From a checkpoint of a small transformer trained on Wikipedia.
Size: 11 layers, width 160, 5 heads of 32, MLP 640 GELU, vocabulary 2048, 8.3M parameters.
Architecture: RMSNorm after residual sums in early layers and before blocks in later ones, no biases in attention or MLP, local attention windows, hashed n-gram embeddings, a smear gate, short convolutions, capped logits.
Training: 111M tokens, 6769 steps.
Each number is 128 + 24 x the weight over the matrix's rms, rounded and kept within 0 to 255. Layers, rows and columns count from 0.

# layer 5 MLP up, 640x160, rms 0.0847, rows 423-432, columns 0-159
[[117  92 115 107 145 146 132 144 114  84 151 123 126 139 112 138 162 122 143 171 112 131 158 110 126 148 168 163  95 102 139 109 143 117 130 113  87 138 133 134 114 155 154 103 159 160 149 144 123 125 108 167  98  90 136 156 146 126 148 108 118 106 152 165 134 169 166  90 114 120  82 146 105 147 171 141  96 126 158 151 142  73 164 139 134 111 113 170 116 155 123 128 152 123 123 120 173 160 155 122 136 144 111 112 139 142 128 143 116 112  95 101 111  92 108 118 118 106 126 128 139 142 141 118 116 107 176 115  93 171 120 123 157 111 151 119 116 132 120 119 162 149 122 142 106 153 120 144 160 150 103 132 146 122  97 117 132 146 102 144]
 [141 131 159 117 131 110 151 168 106  90 118 142 144 143 135 144 139  69 166  94 117  79 129 145 149 148 155 172 142 128  65 109 137 163 142  95 104 123  74 149 111 128 141 126 157 108 130 116 167  94 117 139 172 140 101 122 143 143 117 110 162  87 102 124 134 144 166 169 131  75 127 121 143 133 135 137 124 129  85 141 133 118 117 126 135 115 113 100 160 191 136 151 101  75 117 141 115 131 122  69 136 137  92 121 146 154  70 131 102 110 129 124 111  81 124 110 155 115 114 112 155 118 139 119 127 141 126 136  99 118  98  88 115 135 134 146 153 137 114 137  99 114 120 149 118 155 127 121  86 132 127  87 114 121 119 127 133 117  69 122]
 [ 89 133 125 110 150 158 145  96 112 103 116 146 136  95 141 130 120  81 106 139 141 132  83 111 153 136 120 113 145 114 119 107 129  98 132 115 106 111 128 138 132 126 109 110 118 120 128 140 100 143 144 133  99 185 129 124 171 119 110 130 128 113 132 144 144 119 154 168 110 116 134 164 130 106 127 123 140 166 160 148 104  83 116 105 145  77 129 107 175 131 124 145 174 177 112 137 150 149 112 151 149 127 111 143 159 142  60 100 164 150  78 128 103 155 131  83 126 128 152 172 100 157 160 141 108 132 127 135 139 146  87 114 113 118 151 142 146 157 108 125 122 145  87 156 133 152 111 193 128 114 145 141  99 156 162 153 108  94 107 118]
 [126 112 127 123 190 138 101 122  98 134 137 146 125 122 103 165 137 155 108 152 142 128 106 130 110 157 168 134 109 114 130 103 138 138 148 156 132 117 139 109 115 106 112 103 119 125 140 157 156 129 119 116 123 122 143 121 196 150 123 134 126 125 132 124 110 117 108 190 167 116 127 145 109  83 152 119 102 108 164 185 131 107 170 140 127 119 133 133 171 165  79 105 123 155 129 166 127 116 143 130 106 140 126 116 108 117  92  93 112 126 127  91 144 121 107 128 117  56 173  98 123 132 142 146  74 112 150 115 174 131 138  79 143 113 125 130 111 137  98 115 114 111 100 111 154 174 152 141 107 108 138 127 143 158 136 137 137  91  91 157]
 [119 109 162 137  83 132 153 103  92 113 129 167 138 152 132  71 101 110 128 164 123 106  77 131  95 133 110 115 133 125 120 133 126  98 121 122 142 111  97 106  84 144 131 107 143 124 123  80  77 150 121 119 149 149 165 167 104 123 160 106 181 126 130 144 125  72 126 135 118 117 100 114 133 106 106 106 108 165 162 175 134 119 124 137 149 141 135 133 103 129  87  73 106  94  66 104 135 167 169 133 111 171 142 108 138  98 153 135 144 206 120  87 148 127 121 124 143  95 109 115 154 130 143 121 113 105 149 130 134 144 111 158  91 157 156  98 108 103 113 159 153 159 136  89 120 158 113 178  76 127 131 156 170 175 118 132 139 120  99 135]
 [146 110 158 145 142  92 104 120 102 107 168 112 142 156 144 102  90  95 134 128 125 117 126 158 152 120 160 110 119 124 134 135 136 121 105 138 128 147  95 100 113 128 135 145 148 128 132 174 111 122 128 121 137 121 110 134 100 171 114  65 144 109 115 111 169 129 109 161 122 129 103 155 131 148 124 150 139 129 149 152 151 115 123 139 173 120  90 129 156 130 127 111 114 156 130 114 116 120 157 133 121 103 159 132 100 151 106 115 149 167 112 120 115 107  99 148 100 120  95 150  87 128 115 125 145 114 121 112 119 141 112 102 138 109 108 121 124 133 103 130  96 110 160 145 152  65  71 140 140 169 119 129 132 190 130 147 136 116 101 151]
 [116  98 110 119 158  93 150 133 152  91 134 122 119 120 112 158 126 158 125 143 118 125 136 195 112 138 126 139 134 132 155 146 127 151 117 171  94 147 130 114 119 135  99 127  62 121 151 144 137 147 121 131 150 110 144 175 148 105  96 154 134 134  72 114 129 139  94 102  98 122 118 155 162 134 116 175 119 129  93 153 123 140 147 160 124 103 106 118 156 147  86 135 117 105 150 145 151 150 129 170 152 139 118 102  88 126 106 132 100 140 125 144 131 119 112 130 117 127 132 136 162 121 150 179 169 128 149 125 133 142  80 152 153 119 129 128 151 105 144 147 138 136 121 145 106 124 111  82 108 123 126  50  61 133 132 141 118 143 153 131]
 [123 101 170  87 140 136  86  78  94 116 105 189 190  87 187  91 150 131 164 126 148  88 150 134  97 123 147 169 143 161 160  99 115 114 141 126 136 110  39  96 126 137 151 118 109 113 136 137 122 106 103 184 151 143 110 133 120 134 140 139 114 124 101 134  85 135 128 134 104 121  79 111 113 150  93 140 112 159 118 158 127 103 136 137 151 154 142 152 124 167 132 101 165 143  83 121 159 123 134 164 152 102 121 115 155 136 151 125 150  87 111  97 129  99 113  98  99 165 145 129 170  91 134 139 114 131 165 141 107 158 108 147  72 126 110 117 108  99 142 119 133 145 154 170 150 149 132  98 143 131 137 141 118 121 156 153 100 124  83 145]
 [ 86 130 159 129 119 140 135 113 142 136 154 119 142 106 107 157 109 114 115 115 120 133 155 148 133 176 142 111 109 132  83 108 186 119 152 150 120 156 136 131 108 147 121 170 162 108 118 153 135 114 131 147 121 147 161 145 183 116  84 134 112  83 102  97 114 139  90 140 129 109 123 124 157 137 127 124 108 156 134 140 117 166 121 138 192 114 108 102 108 125  88 133  95 135 163 146 128  96 105 124  77 112 116 127 127 147 164 119 135 101 103 125 104  64 161 106 112 117 120 143  83 111 138 126 138 126  90 132 125 140 159 172 134 121 115 125 167 149 156  99 156 148 130 153 145 122 138 134 127 120 152 154 128 156  94 164  89 127 164 193]
 [123 103 156 113 143 142 124 155 135 117 137 118  94 136  92 114 130 113 162 119 124 136 116 125 150 121 138 162 147  77 111  89 123 117 155 109  85  90 120 111 116 156 125 134 161  84 163 117 132 120 129 117  96  92 113 160 130  87 127 114 174 153 136 162 167 109 174 115 120 116 128 134 166 112 151 104 116 129 120 138 100 149 123 152 125 134 163  99 140 165  91 130 161 149 134 128 117 127 121  89 151 109 121 152 141 139 145 109 141 103 107 147 124 140 119 146  92 137 109 171 131 146 146 183 138 120 126 135 111 147 144 158 132 114 138 130 132 107 115 147 155 143 118 140 111 108 125 135  96 146 127  96 138 105 125 155 127 168 119 127]]
# layer 5 MLP down (transposed), 640x160, rms 0.0711, rows 423-432, columns 0-159
[[139  72 136  99 114 106 128 144 110 126 146 109 106 159 116 134 108 135 141 106 155 122  98 150 170 108 147 136 120 166 123 139 136 172 111 168  66 116 126 123 115 155 123 129 170 100 143 116 128 101 137 131 150 112  93 135 121 113 121 136 144 136 119 152 100 123 172 192 156 104 118 128 124 104 100 126 107 151 132 110 120 118 156 130 136 177 137 161 125 149 140 146 123 149 104 106 166 122 132 121 107 153 102 107 161 134 140 149 172 115 111 121 129 153 121 158 141 143 141 163 131 152 138 111 137 148 115 141 117 143 159 153 157 137  97 103 155  82 135 119 157 131 102 144 140 104 136 119 141  95 120 143 110 127 124 101 100 104 134 121]
 [133 116 113 135 112 117 158 138 127 122 117 146 129 118 105 112 118 141 125 151 122 158 153 135 147 154 149 108 141 165  99 127 150 179 156 129 154 138  83 131 126 141 119 116 145  83 120 101 136 125  92 130 140 102 140  80 173 108 139 120 105 136 131 154 137 140 130 105 166 129 120 140 135 118 127 112 152 112  88 124  85 133 149 109 136 151 136  97 129 140 136 137 110 121 143 152 124  86 115  98 128 103 105 127 128 144  96 160 129 131  88 141 131 134 106 115 142 112 106 136 119 131 126 129  86 194 123 128 152  98 148 129  89 146 128 101 156 145 169 100 114 161 112 123 130  99 105 109 124 119 136 124  99 120 114 145 102 173 100 118]
 [143 124 112 134 156  98 121  96 102 175 113  90 121 155  84 153 124  92 121 169 178 111 128 119 114 134 124 122 102 112 127 155 133 121 131 137 197 133 121 116 128 169 171 121 101 134 119 202 137 137  93  93 169 142 150 109 101 161 157 129 164 141 158 124 125 126 145 107 123  97 106 131 125 155 134 154 129 120 111 116 172 108 150 110  83  80 140 143 102 119 146 120 121 118  87  91 128 105  99 142 142 114 122 155 140 117 140 147 143 124 121 144 157 136 109 137 129 168 128 114 141 136 169  88 116 118  97 115 145 129 121 141 121 130 110 185 132 128 102 139 156 101 125 107 171 171 188 158 128 148 155 152 133 111 132 137  84 158 130 130]
 [152  79 105 127 124 159 161 142 127 128 110 126 147 135 124 118 128 132 117 167 145 135 148 122 122 103 136 149 140 145 167 182  96 175 129 139 135 130 124 101 138 144  98 128  91 152 156 139 157 152 159 137 127 135 123 138 127 149 149 132 137 117 135 142 113  83 160 118 109 135 129 102 110 140 139 106 108 164 138 112 155 138  87 149  69 123  99 111 120 101  80 103 112 159 120 140 169 125 127 108 104 149 135 125 128 127 107 123  92 142 139 111 142 103 126  96 153 168 125 106 139 121 106 155  95 168 105 136 126 163 127 109 126 130 139  99 132 112 144 105 135 152 151 107 100 108 149 114 149 141 176 151 181 115 153 163 132 101 120 123]
 [150 150 114  99 109 144 126 135 108 123 125 139 122 126 148 156  82 159 141 190 139 169 121 148 116 126 117 129 122 107 117 119 115 140 116 141 174  83 112 123 135 114 126 101  99 117 130 125  98 142 117 138 132 136 145 105 107 143 121 138  98 123 164 122 143  91 163 115 160 110 136 156 135 112 132 129 128 139 116 117  78  84 116 134 132 125  95 146 116 126 126 146 104 151  93 120 149 120 161 112 140 107 145 136 160 102 139 118 137 101 138 129 137 117 131 177 125 143 132 119 156 150 125 150 167 129 130 131 136 142 140 118 158 169 118 136 137 159 151 155 109 115 156  93 166  89 145 127  96 117 139 139  80 136 125 146 114 137  94 180]
 [130 138 128  97 111 135  94 155 170 145 131 143 151 142  95 146 122 127  95 109 135 156 128 131 101 138 141 111  94 134 152 129 111 148 103 102 133 155 123 124 133 148 133 102 137 116 128 146 107 148 109 126 154 113 148 131 131 143 110 103 109 153 107 106 112  91 148 110 119 151  81 103 112 128 128 106 101 129 121 114 145 119  99 157 139  96 134 117 150 136  96 105 105 157 112 162 121 138 112 118 139 113 130 130 124 163 137 121 103 162 120 139 129 102 154 114 107 151 109  79 123 153 101 153 154 167 103 166 100 149 146 150 142 139 155 154  85 132 119 122 103 123 130 120 161 126 147 145 156 153 122 121 176 106  78 184 116 119 137 151]
 [160 136  77 100 122 109 130 130 146 131 122 137 142 113 116 102 126 158 135 123 137 127 129 136 150 130 108 147 132 104  85 123 130  90 137 121 119 118  96 101 125 130 114 120 116  73  78 139  97 145 146 139 126 120 141  97 110 158 155  83 174 149 155 139 110 121 139 164 141 123 137 135 123 167 130 113 128 149 103 115 114 138  92 156 123 132 120 113 133 107 136 136 148 154 136 132  69 156  90 115 106 101 106 113 114  94 149 106 133 165 125 112  92 131 154 124 120 157 112 110 143 191 126 174 125  81 116 102 122 121 114 122 127 125 118 149 116 139 155 163 148  94 109 110 147 122  96 128 150 111  98 158 137 138 131 125 180 181 114  81]
 [130 133 134  77 141 125 121 131 115 144 116  70 112 126 127 149 142 125 114 151 112 110 110 112 149 150 110 151 177 160 180 138 120 148 121 154 152 179 109 131 102 115 111  94 121  88 141 182 111 165 139 141 147 149  54 124 129 120  93 132 160 131 145 167 120 121 150 149 138 149  93 118 126 127 165 115 155 106 131 116 124  77 161 161 149  88 100 163 104 142 146  55 162 113 141 145 112 127 126  98 141 125 126 145 164 135 125 136 199 147 120 148 105 179 109 130 110 174 161 135  84 102 169 139 131 150 180 148 105 131 145 126 141 123  97 145 148 144 108 103 168 165  50 136  93 170 177 142 170  77 101 104 138  98 150 167 168 135 101 121]
 [122 160 121  63 109 174 147 143 122 142 129  96 117 106 120  95 119 104 146 116 100 146 127 104  93 146 161 109 111  76 132 134 139 163 166  95 147 103 116 194 104 130 158 143 127 135 145 133 133 155 120 140 129 122 128 125  99 173 115  96 111 139 120 153 137 137  95 138 129 119 110  92  96 172 134 106 101 149 125 125 137 117 169 154 140 121 135 124 125 131 118 107  71 139 161 124 112  94 114 124 122 116 144 111 157 135 180 108 113 146 146  99 108 105 144 129 157 128 100 117 148 149 128 165 139 117 146 108 154 129 142 109 117 162 173 146  87  97 140 135 135 149 124 194 136 122 125 167 176 156 133 140 136 157 131 175 110 151 113 116]
 [147 123 153 116 133 118 111 157 153 129 148 109  99 159 135 116 100 113 112 160 171 136 148 165 148 138 114 155 150 120 160 108 128 126 124 105 143 158  94  81 127 118 138 131 186 142 135 119 137 137 167 126 144 144 103 143 170 106 115 116 127 126 127 125 104 117 107 137 141 125 125 155 121 142 137 130 100 126 168 131 139 114 138 145 120 115 141 116  99 116 135 115 120 125 142 114 134 104 106 106 153 161 159 154 142 142 111 117 144 143 103 102 125 155 128  94 148 145 112 160 133 121 142 132 124 135 134 126 150 127 119 170  75 130  89 151  92  99 135 111 152 143 147 130 123 169 132 147  91 159 114 112 135 110 121  82 150 119 134 170]]